config = dict(
    n_layer=12,
    d_model=224,
    n_head=7,
    n_kv_head=7,
    head_dim=64,
    d_mlp=896,
    vocab_size=2048,
    activation='squared_relu',
    norm='rmsnorm',
    norm_place='pre',
    norm_eps=1e-05,
    positions='rope',
    rope_base=10000.0,
    rope_fraction=1.0,
    qk_norm=True,
    attn_scale=0.18,
    bias='none',
    tie_embeddings=False,
    parallel_block=False,
    extras=['some layers without attention', 'local attention windows', 'gated attention', 'value embeddings', 'hashed n-gram embeddings', 'a smear gate', 'capped logits'],
    init='normal',
    init_std_qkv=0.0256,
    init_std_o=0.00369,
    init_std_up=0.0256,
    init_std_down=0.00261,
    optimizer='muon',
    lr=0.0124,
    lr_mult_o=1.67,
    lr_mult_down=1.5,
    beta1=0.95,
    lr_head=0.00444,
    grad_clip=1.0,
    warmup_steps=62,
    schedule='wsd',
    decay_fraction=1.0,
    decay_shape='linear',
    final_lr_fraction=0.0,
    batch_tokens=[16384, 32768, 49152],
    seq_len=768,
    doc_mask=True,
    train_tokens=528900000,
    steps=16465,
    dataset='wikipedia_en',
)
Each number is 500 + 40 x the weight over the matrix's rms, rounded and kept within 0 to 999. Layers, rows and columns count from 0. Numbers have three digits each.

# layer 4 MLP down (transposed), 896x224, rms 0.283, rows 436-467, columns 0-223
481491449417422338569552434492444634613477486511492527447610528523497490552531469489528505450603502583477439418572558469464375566420385510444469428599535454480636427523554505539461529525503496482536447579566382580583531485511444516496465471449585578495496512572602481460551429515445494512463503496439579561536473588477482512530422388528499525524430551520551605474489534517474530532596474521443537565529461472606471461525517527488386437401558504498499421434483439358497423547548474564616487530497524523449502472558409581528565636535440514462529602537590489618361525372453516498547451394377475590514471522444486502452543450443500511459409382508608458437475381381590540547521
535448517579518526469464478503516456445505528480514460490526480502497487519521520518461498508530510517557488489506504492525436488490517495559548432496493470507468586524516478513491530530513467534471473509585533489552460465477461547498523504469543528455531538474514518450536484535518501521452522479485504445481508517525511523458523474466531486551530503522575510487468419546470521508496507555510487445500497533522504482568558469433479548512455471467491496449458523428487489532512484483438500486474520487576433526472518509511497475484495529525526556469501498512466497527489493481524484520495520486494514546547522462501482513505511494473478458502559503426551469483459472462448
442470522524448489559519520559506518439466426482470530485460479422516517531430427509537506474609537480536487541556478425508526454488469482495447526487553451521537518521493449482502502481503540583511535500562513519455499565456510492469606447543479447483482469471488491521477470507503601490563500534560499526505578492438464469491505523556430519522436507524566528531410506546473483547502475482505537384480605541520511591501490586434509557487485455473501472479529573500424550477467490470450527513471483517508583565426462481583597470509486503492575494481527490562533485497572487467535515439454530537445482435592460504560448475519586519558433585454508398554497525591489524456546
478537476486522486517543503537558577508482479447441420467525530495475519450495537541462511460551486436493548485400541529537518418571475520490476487473602461530409492482564483489616551430558522538420464546528509384570455575561447564456539571460518460438559560500422424596520552521462508515572501467522464506530493558572519487558495462568568435503423457470485555452400513520419388522634560542467535369506543586483556557457519433518553451481528489444497473581564525460520521538531451493489563509437562436469416464557408462611610424513430517521402514467495480525451468515497497497474538504528484489447431511514429512665565443455478491462557477516501496547532485503563532521427
496491493498506487499506495497497506506505496491498491497494498488504503499493516491497492509501487503505497505508494497498491492509500497501497503501502493510499503499502508497505496503498512495492503493494487501493499502503498493493497503504499493510497487513485507511506509503507508502495506505505512499502496499497492498502496498504502504504504503497506510498497497498495496498501501498489492505490506510498498501512496490507504505496504494502503500509507503493509501506509500503509491496494500497503503506496505497507497504487500501508493501501507508494507504506492495499495494507498505506496499488505507498506493504488503499501498510502500496503494486502498505496500
451529452494509467474508480415500509496498468438492524492469544497502488484545494488516515436414485477519507484485501561548500509524516498529515546488497509419528521558522484491463512500526481465505534447556455463490491514464498511537485539479461489543485503521515486517513461491534508495507489549556552486523457498478441524494489469494493513535525458524463465478508520495485485536515519488554526486482528453487470521537480474509498466529493490514516541538425514552519516549529562495498487516526486439475502497536389471517472514531448500474527548497453523510513517508490511478485502465522548448492500496550520579545524515534448559516510498512529502518483512493546457526471
536498494518509467434471489470587531506462460500529501527462466469580527556423514496477534554535486576479452490508524508502423548509527504461511535502509535491438490488467580495456535502506529484489483514482538446469461502526523551542514556481545517443567477528575569497463570481491558548462440470525464484507550534464452439515561508472497560465552501480536513523498531477519528524487478534509566457502456479462543548521498515518547483562486556510540475497463496468513459500450557482366498506477480494526483520462537525497460455522554480457463543521540459459494505601440529517537513508542518485484491554478560459471488516449533532422436522467454535457487494405515536492569
510497501492502503501501492504508498500491510500497516491503501498490499502491502500510498494494510495504495504501495498494502496502490512501498502500501496506500499506504504502494507498502501495499497502498500500512500505504500494498513494500504493494503499499504498498501501502501505493506505505499502498496493500495500499508495502498498506498504503497502500498508501512506503496499496498490499501492503499506496496494496497502496504503497498509497510501499502498501500501503502501502496492501497496508486493488496508504500513495498487502493511501499498503495500502504497496493496499496493502496500499495500503494502504501500499498503495503503500507501507497492507490498
530526516540540474543518550499507481482523517504461497525493531471530508455468514503477482489504532462482475513420427503467563472502469509523539488560520519515525540522531517547488515515467476520508525477608459574510506505473514469438539527487552509447520519483476476478460519513513526506459493517493517543502484509508546514537483437479551497500494445493502483551454463482497498467530515526445453495535588479543454505518499450494490529516536561497503511462545439498524512545474514543391446456546469509496514500470527488530549485494478549435490511526465412442433503432504507469528498506493510499499519549488468528578457463483505497479542453524575474437543512504449506548541
489438498534485469468519554422454519501450516496452437541471502508452516475561508548428459489498525547449441471524498481460513509472485442409490538475458534508550491535497471483551497451509492503440504461521475510535457537399542525519480504522507604521544522497518512502431435517466533507519477501439480542533514510518598528515451490514518551494549425475476530502449518529508537523487482540477515516559535582512532508548521486563523506441393531467499438559536560468516500465510510422394484480456484422532501468535491503551560464537491503489545491473448541538503507535525583447457392526452504522539493448533546550448534520503531461530477510492543515575460493527455478526489
557528539508398483458498483515462536474527570426497576467544537444484461550498526468491453563520554527430497504391469440462521597501447429546498558540494508514566522440590454467567514448532518542380434467523569449503432478498498476452514509592486481490439503505368457524505538508584485409499468442556488493527515481552395424533468548514480501471481445487534543560464562520637444479485566498415454369499451504518516503484520489547514538468410517481402499534432625419489505567459506399451449462461535453460519479479503506536490393488372530460515517559538520541523468562484473506581517474499547488509518587486517465548522588545550537551451345453529497457535478484514506475508
540536459505515422466459507507554483503502452466492495484438529469527562511469478480447454465465461502525521523513451453475478520552474498565518498482484474459472508497502481486541572520477426541504503475515510487480460535432560486560452449502497483492522524494507492435481527385447460442502485513474490520428559481459586516460503448512485514564495479537472481527468496486497456497504537523486533495413489569480548435567444527545536548458472524407533447479521541463527488554571485476415484507584518547461457525496550485430463534439452536431528444501486427451506476526485468591463521485577541416519482489511433536520482472472486539451557490539581472507581429425509563418447
519430512502508557455469468489462460519583425461468441534480483496434546557558479503473507410522447557547453538423559552513474458525583508570430557541479528529518499450475591466482521452568504485524497577523442574567420531523504526547561531603458488486534460500575544539483510486506463504550499687509501450457468420609475546475558565416462508461469492586509529594534509447496566551496491434579512545578418466585466545555461537528520575486501516519486503519485548470513449485522493506567475450403467523504518449527555343468625492468496474583524485431516557588482470567526592470423539495508443593502511423527553476455492429474513474440493567511481502427460534486550570532576
455472500485607453456551421400484527439488542470486562459469397435469538585427486472480438520555566451501474440482616412540512447498565509448531517499461479517520582483465501498460545515519458492497483369542499442543485472528567506442509540474588375478534486535439534568550478499508476518517504553377452558459545553496482529430529487484442588426578400483495553462531570507434496547435463533470482424525474543491527516547573580579508624437464531468475479537533488540471470518491480563488382472530559475525429567514534503570507551508584505523496564484549509507450445539509387518570482503520547500449499487572492474429505509371469496437490509506463610432584555432465496410501
504501499623464480454492475505513470519486541477509517518493443554532525526503509478477556483467463498502468498447476430520503542491525544475453484426464523503473568518461461500456452507454475542493501525497474468577493455486477556541484469515462476513469425518450501531543589495548525500562578504473480496549493467454508537485489414489531438558458486448524518462542493500500489580558510541445503523528485518486516522514532551506503518483361501404470536496464465468506426505502474550415522502514505465464518546464484534511440587506494485495473456459542478433469545483495561454463514437458515474452475460520454468542635492509468532521510508515490506467485498547504510558523
453533531463491434510412497457502553563472512492522536548510481485481576491567449523482539465549546520467494461415451502513487571547475519500497423449487530479410436572432504475505407495588524562468440505527570451432462502428511509503593543450447500518544479516463540440506563534544553500528510528477461505480472484548449544525533534429539494533511517426514519527500486411518507455432512491547484522537544457502469530446537487471559555481546522547497549510461514539525500516475535556461462466522501551517514530508405545496524498503515425457523492496522512525498469470495505474482512524538479508479484567528466473501511471492511586521495490518526507545431564450442500486496
500474473540518441499523521464444555523483499428466490493442490507516538548492522517536485485429516475456460548519479517561537498537514510476473499539489475500499482485553521506488536474469513502547516494552520522514525478541436489397494531482492448502487479482478517549490520531467514546434414440558496445555503464477460468429465559529477493517547577520506518489470454399540496503526564507520537487555473464540548526529489463534472532478516530526471500513552482467553412535472470524451465491576506447513466528535535515560499473412502449461559519480391534515474480510569518449455432569456478486458535498470602510446487514430502492455466523506490445453563490491453557473517
501499498498496505492505493498495507497512495511500496503503497500509513486495500486503498503516508513500498497498503493500496499503500505485503498511509504499501505504493496506502502502498508488497510505502498507510495505495496505495500495486505499497506489503496501500497505492495487497505507504496500506496496499487494499502491497498502499490493507502505493498498494497505503507496505498499500505497514509506497499503500500500506503497499503495483501504484497504500503498498503497497497504501496506506511490501497498496499497507515497504501503487503495496502499501502494505499504497499510498499503496504501494503501498495498488502496489498510492493518503510509497500504
567462476448437476419462502594515465458465478557557499465483529517517604461507524520543436496472558485567545493464535491545543485497472452515583527568392474587546511616502526538478530545445499496507548548588507470429548469424656464502556507564505482511501455392531487478518542519554567572479577472464451498373455515499484442462478531452593490557394479524518597478517493486514440493554466472411463532408430442539527474572534478458462447546524537582523524474445448583521421449460507509557422482461469494586492412471447513580595597462557523525571402499518512473651419502498451623523553539513447545417565488473442502512573423449529554444508478528507499507476436476474449557535
490486468503479515496444495475482504495496521506503511488467515453453508525502520515500527506507484510520467517470478517519446516492519496507508476450495474499478501499512426520502476476517515538500484480515521495484537475493477481477527507507494467503499517460521488548466478485490513507468489510483485478507503493471481525467541470503522537506486494505521466509483475476475551475496460479483495536476499469487550520498489474519541551544524455505492494507496519499481471488466531451502450502512503519501523462488483508495489465503470537525489510430508474504486519458475505516521555524483476493480546500495471479485502506521484500498478511482504487458517503506486500457509
495500500544435448565511458456516492462474526529447477492579483546526507534536489518484467527581548450565476478531496469504532542491528471500410431493483547449563563468493587475491504501522455388454535488573456537465469501401585524532496518547496430561441498530557488519451483544547490535465489428485495450517457515538445442458517507496532460440466514431487569534573531557390421488446477466495582505513468467510527477426529500517536500512474521522503558505385385455530499558536505516640564569571476477497498458398538574454453492482496406557516539496482462499416517536484486520560455520484474475511494469442544468500522487547533442537435509475516517462475545449527504443434
494590489526605471496498524539462557472550470494537580479537597533508465427459507468476596592469516483527482524498459498459513504424475541391483450375524491498524519477481515499491531570511454458541460466487492472474463505524475517458527466547508498449509514448485543473422463521512505523572567394486496510471551456514550480441466543548498456486473487504518485551589541532526448468485544527487472428558482471493459456508401517542553554464501480494505493455589486527508461516589564483440430495530495514503530474559442527604518451528577507544500493513430460439444537446476611533444510434465498510512463494534584484506534529494531553459554544512563520465525479505543502467401
594511571531473454460529579498526403466528551563506492451555555436487344599474522486538447531587483511465588530476421526453576566457453581535522577485538507554430536445520508517455575572530551471572509520366374588630502446445569455444429615553530444420510477435535586452540498458578524450454495513516522556522518508491424590520403435451547449552449516451533455517520495507468429552557505464368387448576496493465513691551503512460483450473496503512355576446469520563639441505470516535482463462452505453569494461534471598509490511461589613585490462432465574578552462554404501444459481518536527575493418453416531464512576519428536436515562563517629363567450513480529581533488
497490503504500504509501498493499504508501498498503502502489512498503497494508500494497508494499502501508501499501497502499501503504506500500503502496503494509503503501497495502495497500501495503497499505496502495494498505499499502498499498504502501495501501495497492498498498500497495497503507496495490506502495497495502499508504503500496497498508500500501502499496499498505495497500503492494500503499507496510498501500501506501496497495501496499501495496508499500504495498489510500497503497500511502502499498495504495494505502497503494501498504492506502501504506498500499499499496503500496495501507499500499493504499496506504500502491497496494494504499504493498504499495
477584513429472442513481435527566456420505537565442486543498449539458535474580447517480506530479420565469429546457452511531388480454482522506517535489519510523518559462514489490448468532444548493555519539501629510504518462392482508486500447489531475402483472503479529433651408485548555570496566567469443596478456532469592524532528575435599567567518529527563526509498474494477423442516534505500490478491591633523492485539435566521462480425496534478454514464445651516461456493665499474427562465507438482480498529495470498467468444451457489523542494490454581481531452544453469419553547502600428492396519499443523492470551490478491456400519589474547525511502510478530463446405
489498494495493494501499503499492493508500500498500502498505504502501496502505498504502499489498504502498503505497484499502498487497495501506510502501505504498507505505503505496503503506504503495494498490501493506503496495489507500505501498500495505502501504504499491500506495499496502499499503493498495510501493502500490499505499497502493502503502497500497498502500506502504498500498500507496499501496499496494493507509497500502499505500502500500492496498494500498502498502497500501501497502506501500502500507498503507500500496498510505498503500499503499502495498502504514496505510496500498499504499503500501504505498497493499495501501498498507499503501507507503501489496
518515528539519573492481488456550479494494480500460553433434519442547522495549473530488521473522459500525514459545502438490492556511473489516533548496521463479559545418590445484502492540449461472438460538466493473556532437478509493569487517476445418489514483464488517499507478538484570486438465474463506487438541454533449525478474486470472490514509545467558451518493486499459489570514507604520469454565496534500512527578497445472469416458520415432581560543501478513530532490548521563429498549512531474466520496529542485511515528543524509462594485561523474503482480421554478500499498524534521608497523505484471489402505528542492516576504459491522545501473486498523484475517
500493500505488505497497495499503506502501496504494497499508505502499496504500493505503508510497503504501506498495506511499503497496492494497499493496501508499507506501502496502501502498497504498499504498502505504495503492504501498503501504502502502502498493502504506500498501490503493494497501494495501503507498504495500505498496497504500496499504500500500503502498495497499504506499504502499493495498502499493501508505500500490500498499499502495500502496502496505493496503499494496506494500505494500501503496500506492504497508507494496493500493503501488508502490502503498500495501509498496496502498500503497501502506499498487503498504502500487499493504500500499506498499
506452510521509483526484552493467522557530533452484462593532436485514494436513497499518532454509518484519469492519482514434518457490456539438450494495415482425452485463512504506535490513522502482474485512477488501520480452468497446494488491515527522557466460523503504505524531505488462543473490521511480531521451467507511575525495518552523507536486458464487478434496495455470477487465521501576479558540457493472521497504492487524478513510552474515501479524499472554480550523495556482382516521520504538485472474457533489535523503537499471509504489461510482522496451502509504521459528522535469521521463504487491463536473499456536518486450489499470509511539495536539449431476
501483523519583518515513393454539511504424469476449475476533543456493477593527493516485521448535442560491512503496432466469510490498453464507473464492518513535476591493446482555506564566488552494483513495555518489466521514564493503422487499569506440454488547517516456532501463466519537505453476494493467475485490479471428486485531435488489488513533489537511492519438515427461437518496511498442526541508492579515485547457540464536453515556474559554521543441494418504424515514508440493507548453477508524483499494513565482560465481491523578466485495443494458515486462464474405485608525566451475574524498534547468510519492571372515448468479446543529514541497515537440453457470
461544474530477508484536473475476547503490529497504538523524517491434469554521475497510520472485433508476518494545472565462450553459538439478468485465493510524597435490469533491472509493514456459504519434462520509512453551485525491461500450432513476544494546539514450443475525513494446519539479500521462509544554479532522483515528581489473464517465433468536595428447531490486457480519518553496546495481435540496458588442529497515537518454539514532453521450505469463497431562468463512456513464534577508493499439488491442471515552555486449475529473460456422498544534508481481586506541504482437546508454492505512554488556528450531543488508447491466492495512523487500473473483
503510499498498494502505504490492498505507511487500505492506493501496501499495505505503509511492506498497497505497498503498498501493511493492493497501490501496504504496505498501493499498506499504504503494500505496506496510506494502501494485500499496508494498512506499502501500502494496488498503500487499500497505491509497513506507498500500499496506494489508498502503504490499499501492512494508504506507504495506499504504505492506494493502504489499501498502506500491505503501501506502506506500505495504501500502501500498505510502507499510494505501500498505499504507499493502498492500506500503500504491503502505507512500496508499504484494489500497491500490493496507500503494
# layer 4 MLP up, 896x224, rms 0.373, rows 437-467, columns 0-223
525465484472558454533515430473555475442505479533522567489550542497541591494500495508521510527452523479537453546465502488467456501529512498486562509511495478491505524502534528523515483496526520540507550452490536554464536509502497518519493537451532549500512549533531453510509504498490490472486458472439507541503518514501486548495539436464448457469522458471462482540503489491431427541494512500516518511488450510450494472510499480437535565502517508462560525452531506505570572482503514505492489493485502556551430513471549495593494491476450520564484475477514523547476494503525456557460570526520548465476486441498503510532491523506496514552543518507501527474511517508448471467524
525482558485411514478479531486500509536565562465529494514454486482486468468465540467543519535515511452523502517535408412462492499487504523529492470510536522456486465520497449486513482530447516501455483442508587551462548603505412541451521511524500558472485527504503509480502505466495570533529521534566582489477390548525515544468556460500461514451429590483489541537462529460513442475490530475575535500466506540499502490496475504500507497499509496499585479521452554521515462493499475497499533502476499510482521447464497450523528521491549444520532519509572535548445513460497469414510467488453520484469448403457454457482456590469503524469495527485549442472468538488462489554446
492410516525422511488416361630500525533554550574508551475451532491520472516420534538503521490561500512522489502522499444513457503537518501491433473498501637514448464440512449526536493508519452531524504457476362445537473563527429522433482510445558497445502532537545431551513535548476379446486510575559486540404450445497447569584474458547503433365443446458490518512417551543530497453473452559513505520537542516556520497493524467525494421588438461513649450559529546434555514553511486522492561480550554439472467490503465513557512390464456447458420484494614530434565478555539433592463598420485431448549448494446377454540454508543508540479460502376523543581546504473500467478469
495500489500511495495502510498491508516500507494496508495496493495495499501502499496496498497498501499502500502509510484499492497489514514503491505490496497491504495499498512506496516500499502492507501495487506504506501501488507504497501490487499501487494487505494496494510506501491510492486503511498506506509493499504492499491506504508493504493509496507493500502505497516489498502513496496509497505497497503503502496504511505505497495500497499505492498504504504504493499499501497502509503511509511500499498495513500490489500495499494500495506499483496503502509510499506509494500500493497505500495498492497501491503503492501508507498491503502502506490505500503504490505489
527477517559434471536473472487515586478559486466547517491450464461492517478496520481491539576600543499490438570529523535472497492521492491510536520545524468470435518495514503550487515549496430513493549455503490468507576490489522564464490508473505503477553528572493480510499535523464517468460508495501533471492461516513422479473437492520513505512449509502492531552474497437541510514484510530449462520503504499501517488478525510462521526514523479515540416478515560544465468504525510496455471484462515504458538495506506492473479518474487491519500503527467483503435482516493490440540473504543454516473451542441510476517519501485521474499549494507528505488519407447436505472526
514472551491487470463538521547508553434496546488511452524555509469465471481487403530543449427499510462534474504481560485521458483548489542486510508494542517482549482497486493431569432466423523503474462514452479574548484559527500444440453566485488476487496565480525503474515505490543463505504488394568508548521461478509464455524481416542455489555463535509533524501493528495508523521532480522473555446518491494451525535524504529483463476477431481438552446526462541432516523452529488512462542518403525508470504514532468410444537418514587492471431502502454567527513485449539492474529496444554482447522495494477470439490478576474480577517486506475487488531481488410517463446503
502497505502500512494503500494498490506501494503504491502500502504503502502496493501504501502510507498490500501496497502501502497499495498504498494504494495492509501496504506499505495501494497495504507498496500506503496502499504499503488504497501499501503502496496508496503497504487494502493493497492500497504506500492506507503506499500490498502495498505498510495497496497492497499500499498509505501497502494490506505494501497498496503499504505499496487500495498505497506498491489496505499501501504504501503495509502497487500499502500497503499488498493506499495501501491503505498495500508514495499493510506498501508506496499507498506500500499499509501491502501497505501497
562462444514564515580496485448502486601479534488444505477499478486547479569555524529463500516521497512473539476483508532544551494491534490557523524502470504547454473466526508514498546430497483446487446502528430516520474399488515475492527483469524505517441511493580462452494496474544466518474486536435506484483521581501484449543537473519543498483455520502431513534481489465514505539474452530476515510533522467493466456468474533549477510513541493506531496558496433473465516479497569498467457522522538499451516540424482509435484497553492530445564484546464518435513513479516518474511509499488544461513466499505475462479472502519522483490503492487480573507532461544534441447533
512528566547462548475487474508519557440493511516491551484461459493527468450491590468502517545519519544525469492462459446458503477467418528493475511447504481477475481471527468479558490547523461464476476519541431495485513475503501502535468487552567615486490532513518460436502471536497562514542459495435564479552526517510524528532570506498559626488554546457498491484490535489480471527500487528458536463449481486514488491508502512521548561432441464469573507543509443455523590485472525474496574567467496518436547441508551476545471469518429522534573442492475515482389541438497569507501462538526549450428457452525501598510558498495477497540495451519549459539462512511500453478533
574582542557496477471512511465489495500527483403562506475458490531542529440471501499551505483475557457431483459415445486549506550485556497487470531479493540464526435488540421456595555493474560519462436506536477489532493502404483523472513483492445516435501463494533528428525460543476500465427448527510536488542521501490451472471503464490466511542489579517495436559480559566450532536507489559467449452613430512478524516485572479519452446514486527532468428421465504466511506642515502414609482496619498501427483522511552614436580471532435591527471508540545548606412473493514485418553502520508480502469531481476512433543463577500396526525470476515499499378490518502487484485539
580531487519450505475492493499562436481432510491503489542421496443486463469464511479584450542477490438481497578504517437494527448554520491552465441539473542454575496397512454465480484472390472548522577554506573565457463425518438558531476489492452520470477531489522477472490487541442529446580509491495527542530515475447597493522496488456544551458512489432553437530440555403447482498489572512507491455467536484486567489499497549498539494434506450421497590517470496466624535542515493441501530549497448514503430568493544458529472468481463466488447450495486485459550510500482541539455543529493517471554496492546390478507499497506434598520481475514572437506558537477396552463479
501528557567474512561447565484525480495436517399544470435484488521568574446455514483578530599426521478526472466505494429527580511526491577431530448450389529420479476429505496460516525515525423445524413561533401559507497528472491576510446550477476561398458471475469548455421547529515491468579435529444449477481627586555612500554476446484476625492471573431479579573458557511480508475491523501639526461535436477541493499495408481500495455463478535507564493487517613421485465479471544395529510488411522536409498424528463459470544442541507473537579475478550436593547556517471547412444535515518484463488496466492515511399435447525651442505521559454415560407412527561569551441526
507454568542516600409502408410546515539555553489556521490444427470589542538552577416511457546545542573532396533418577429601521579432546467487603495468534548475420537509516543428549392522507501495460587490563557524641529566399464588508528455439500440466494531492544481524639491515495542432475466431492554595458486539630481472517553541475423478465529434475531542489517467582416510492488527580496527480555376525574601507562569512590568499491583494493551537466548440535577453486490493474531487502622543403410524439513538491465532409475453503539386523506462619506505439511586415497437487485500545447469463387539495499438444443534490461441470489548499532520386507462503482455425
471456536533519480539492503566481473455440472514450539485499509530513480466605466456413500554497469522583472508478528544499501463506506494527549525477509512461512445542533544469458490468464445568527417511549487552513508506525467479458558459493534512473504552453515491542582574506548544525548502529510493435474578487489540435375475462506462515531456566500468496406465540490532445494471483594489537599480508543587558510542444481496412451458461524443495490537469543473492412468458504477485536499448491490527579484520537483525484487510521469542502560535467518490467504461503571454515478483513546467565537485500522437481561477494565505554449495531517584508506457505491465554548
575554477486514487504469535410463504479433488535463560444560494493474528438522429507497566518482496482497464470525523441529519508525440551449528525494538530504445543419515536453436512512511457529549500562392432458494563526457508554509555503476473516467510504501464543547485503444438519451511451479410477543573472505587499460472495504449502501424501535542566578493464463506528561496549499507467497510513481477495494480485505537487528576532513501546506481505582503465579441509454507547539550512537463455467539520496504563547477500524471462445475423542455586569485527573413545521512412465506495495551495556472486493537462532444524546588524429486528492544478489486516454490506
554408452494454460487550533481468496500463475484488526477471479521480461479494481512453524436493482469526476509527443518430458430480546512533531549548500539465498546468495466547463484588522466541437536472496509534505508521539585534433407504456527432549468464431476525503462470506455485579540505508496496512444501496541459538446516523506490461511513572529487446494464464455453612456551446526518590465485575454560546527449516473542519475544569514495463498523600579504579483504451484531474519538533529482525476538544559500467433418534518478468525444437503528562559454461463540524495468517548484462438432472451538444575508518465522473544480491511520513527490538471499423462505
504498501499495486494511498486495493493505496510496501505508493498502509503500498497510501513503501508513512504494506489507507507501501511486499499508499496502503509501492494510498495497504503499496501499500505502505501508499498502498502500490501502497511499503493504501503504486499500503508523501496495506498495498493501491505504502503501495499486499499507505498496498501507511497499507495495496506503510493494493497504499499499507499501490495500492498505498503486495498494508506499505497500486496508497510496493502498494493511508509501506500510495507506495507508509514501499493507503502509499513512494500483497506503509507500485508497486495505490505509489495507498504499
539529449550488422537502434500502504506409535474447528554450416547532520480467470434480560488522537456501525489563495557523510470568473460498467399487553540590559482570495610433424598521513615525519563556422558496562514524567534494551505545450601543541558474406519558473518507528436456496453580472426506416474507534511492449507539529517434509519427466541506502509485507473495521497489477510549455474428464472497504462531615526427493464448458632481503497458372401473427471526574487498437489454417551483512457479461468536483494472479494420488481481516519552511466520404487389611489531582489500465495563556452528471458527518485548508498588439472542527517533509476554449423473
438507433471505505517499480497472503490523478501493431487507438446475465492530516543496589489484495505523495465491503464463531531533502511505477512491490529499503547541520456504478481497511493514503510477557527441477501469514445499506489516518509489511440471481481514503460479480526522499492551499531499515500513507487463499480492531533464555428518522504505462500482497467522488522508509507446487517490521479487493464546474490545526529489565498511482501472524488527495500455486540498492510538489491520512522517513504562535504533514463502549503521525530503497470516450481494529478488484526486482495504514501591454456527475503487507477531506493507462464492531461501490494533
513517436479489514519507513492530550550559435479539431462408495538480456350514597419462522506453452474432481478567526517492469558447517489495526427522476534493541512522506616497512498468512517579474473542510467538533465436489467455464493537518487493486484485498549464474503458491507537518546523455550460539466430453470528478462487505517556519456474500483508443465533470513485514597467501433427489492471493521530403500451517511490453470529499467396477505460515469535524479499600495509451483485526546532552460476458413495455482460518574556538536579565456491513490428524445498534543486495514552521492467529547464452431486512475537488544536466534480507452419475479447564481496
480543546482548472527453463482532434477451478413503535490506568475502526502483468470549511503520506535545542498454465466586476379443472477437492424429499513463438479529457526497524544523502486531499452464450507513477600553553462528475481426515474518424549566516463566393490473498540595528557488513453494532579490502525588458455459545535463454531506468520482399545508553496463507583493571494516483510493480380507469491507502503557556511558489429555488498471576534540432445502478533500487471449442495457468495464516501430541512378533549522507519478518494455556438533391572481492417489500491505432557511559490527492368528535459438523528518530482507445489473544470506446469512
535489478447483507610477535505509565523470601466496578577547547554577508438485477541521503455569563415519564457531472477456534522422529497500499600516613549437422515417607561511399520506502423419552561567443461519591494495461516527457599521492570468484484523501539527488528507492530421416491524547491549542405611472500444560559450438481495430443459492498498470498507445435493443545494446395455448477583491512458432451576394504471446463506477494544485488523581509406504486428503449522470459526491524444496620504462468549477488534552452550540455501467523485521504513489492457534418424551537533476478492427470457428464498509522516463498530460505586527617457550429522484509637
498504497501499499500500502499502498496504499503500508497500501504498507496498499503495497498501495498492500499501500498498497493493494499497495496496501500491502499500508503502500506496497496498501497504502496506495506500499499507499490495498494503499500512507507493494495494499496495502508499502497499502502500501498501502496501503496499495499493502496501501501501492504496505502500500502503501499500503498496502498495497502502494496497492503509500504501498497501495497500497502505503501502500502509496499504501503507498500500503502498497501502503496497504500503498502503503492503496503505503500504499499500494503497502494502496501500501501494507501502499500495499499502
502514487487528423484548429540500471520507452452523551568455496529446591493513561543530479544535508552444452525463620472493498503546436522497527499382396548401480493533513459513476459561463562448565366501518520585510479520493509391559464544510505452480464613481493511457492454532580545485601453503417475545526533523462594562492476543416557527478441478553451479450449436570522465435496501444513517528594572587446494534449413503547453621459561515516472533552453490541496431501541500440531516542522501421474507543539575514480463566520540507426559423533516504490484497551520536559517542533550495462519525398534561520499507486547498587488543610505450509572407626600552509579447
503495502499493492497502495500493504496500505499504497498499504510493499495499504490504499503503499502501494503501490504503497496499506503498500509503506503496497493504497500505500499500496504510497500493496504499499498497505493497495496503501499500499497505496498505501498503499495498500500494502500499496495502510501507501498495501505504496499503496502495506495500504503498504505497502505508502494500493500507505492495506495504504492501499502506498499503502501502502497494502494498496497495498500504500500491498498499501491495510499505501497493504498492495497500497499494504503506499497496502501508498500497496499501500500499507503498509508491498505495505494503491502493
524524544541463427474486519444597464520521488465504485488478464513457568531452513513489545536531494500491464556569517534568439430498416463485564571542499432456463549425544470471486503510513457505492478534499510489543528513503580518468480512434508472489514446530439510468579512482460529489461553511486550464526438446559428526498496443471469502521462586484491428572467520509510487503501431530527449489446511533568479498528554541538488495575504495441487434492483397527426492560533512505506462460541510452530544520521564534496426507589490551508509492534453575495538429501541495484418436511575503510481527534521465464407480600547463499466481490485479519533487564444536488508554
499492496501503496505504499495495504504501506495503499491500497498502506494494498496489492503496502502498491494495501508499499498501495492497501501501493492500501494494498500500490489508500500498500500504497503502497503498494505503491503502501494506493501501497492503496499502502496503500498505501504497496496500503503505498492503501504507499504494496511500502493492505499502490504501492496501501498497493495495503502498502506500508507504501501494500496503494502504501494498498504493500501504496510506503500504496491508483496501503507499500491507507498503507494504503501494502498499501500500510499497497501498501511502491495497497504505495497499495499501499502501499499495
489525511511458479504498498478494456551477470485528479496475473469509499530524477513499582571467521431563492449532499476577482528507467486451497519576452503531512485487539455451482505524511555468423493517470508510495488517476487484583519491469528500554405465484509406498534466526489560574527510469486555507484457508508443482500487476543519519554521499575466474472438515476475468500540495528413448486510536453481511505498494484478451475468518516520497514492418540522467507465526493483510510520453540500534534458500520511520475530550501429481501472565425510545460473509573451509521509506515509491553529461518515488542492524502552569477546522509509557522494523482476549455532
497475519467565600410488532527556514484467466570447469576538506413529485506487540623449573399489524482446511494511458465550567567525481447431502501495475524511461517508514521563470507501517539429481561576496486452515545429586515476434472481449519539429435470452543522529482417562504487509620483508490490494484554518497392452491518536468491539524544529492514549433500422540503526493467520488521478546526541555420578414443522504506388434536387565584474520467530516424485528500457446499534583506474492460463521464508503466471398472487520487522456408546473599460546463532471465603548453510614452435456509499473585467557448470433537475491587449576482489437442490448412472543487
475447519526507547476483443458519526429442447487540587426497465480463499537543535614524505533437521511486514530496468516485409482480493471510474533441438470517551511544508600523519421476485475477453557449469463553453501537508501537543582497455457486493530542477479485502441487490493442466439470486523572546495509515503487489540479575500461485509500519530475536542354567570479414517495440550489580508486540519535525495436580513555510442440482474599481502477477447549506521528533424547525489511461571507513465538479453490527546557512469406508505504494490499395446508515499448546512481490468463488530440433543473500557496487505578503546556519422449484431457547514483466487517
496488498490501490498503502502492500492508502508500486501508496503496492502502501497503490502504502511507505504496501499502509498500498499502501501499493507503498495498501502500504503494504496491501510501493497507500504495508506500510502501506497489507510503495502502501498498501503508512492501497497498511496499502497499501491501501505499506495498501502498503497501485510499500506503492494499498506506495496501505497501502500504492502493500497501506500508495503495495495503501493491509495497501499491500501499504496505497499497497501511505511501510497505499496485496502486505501490505499493490502497494500484500494491506501505503499498496502513505500499497493502512499511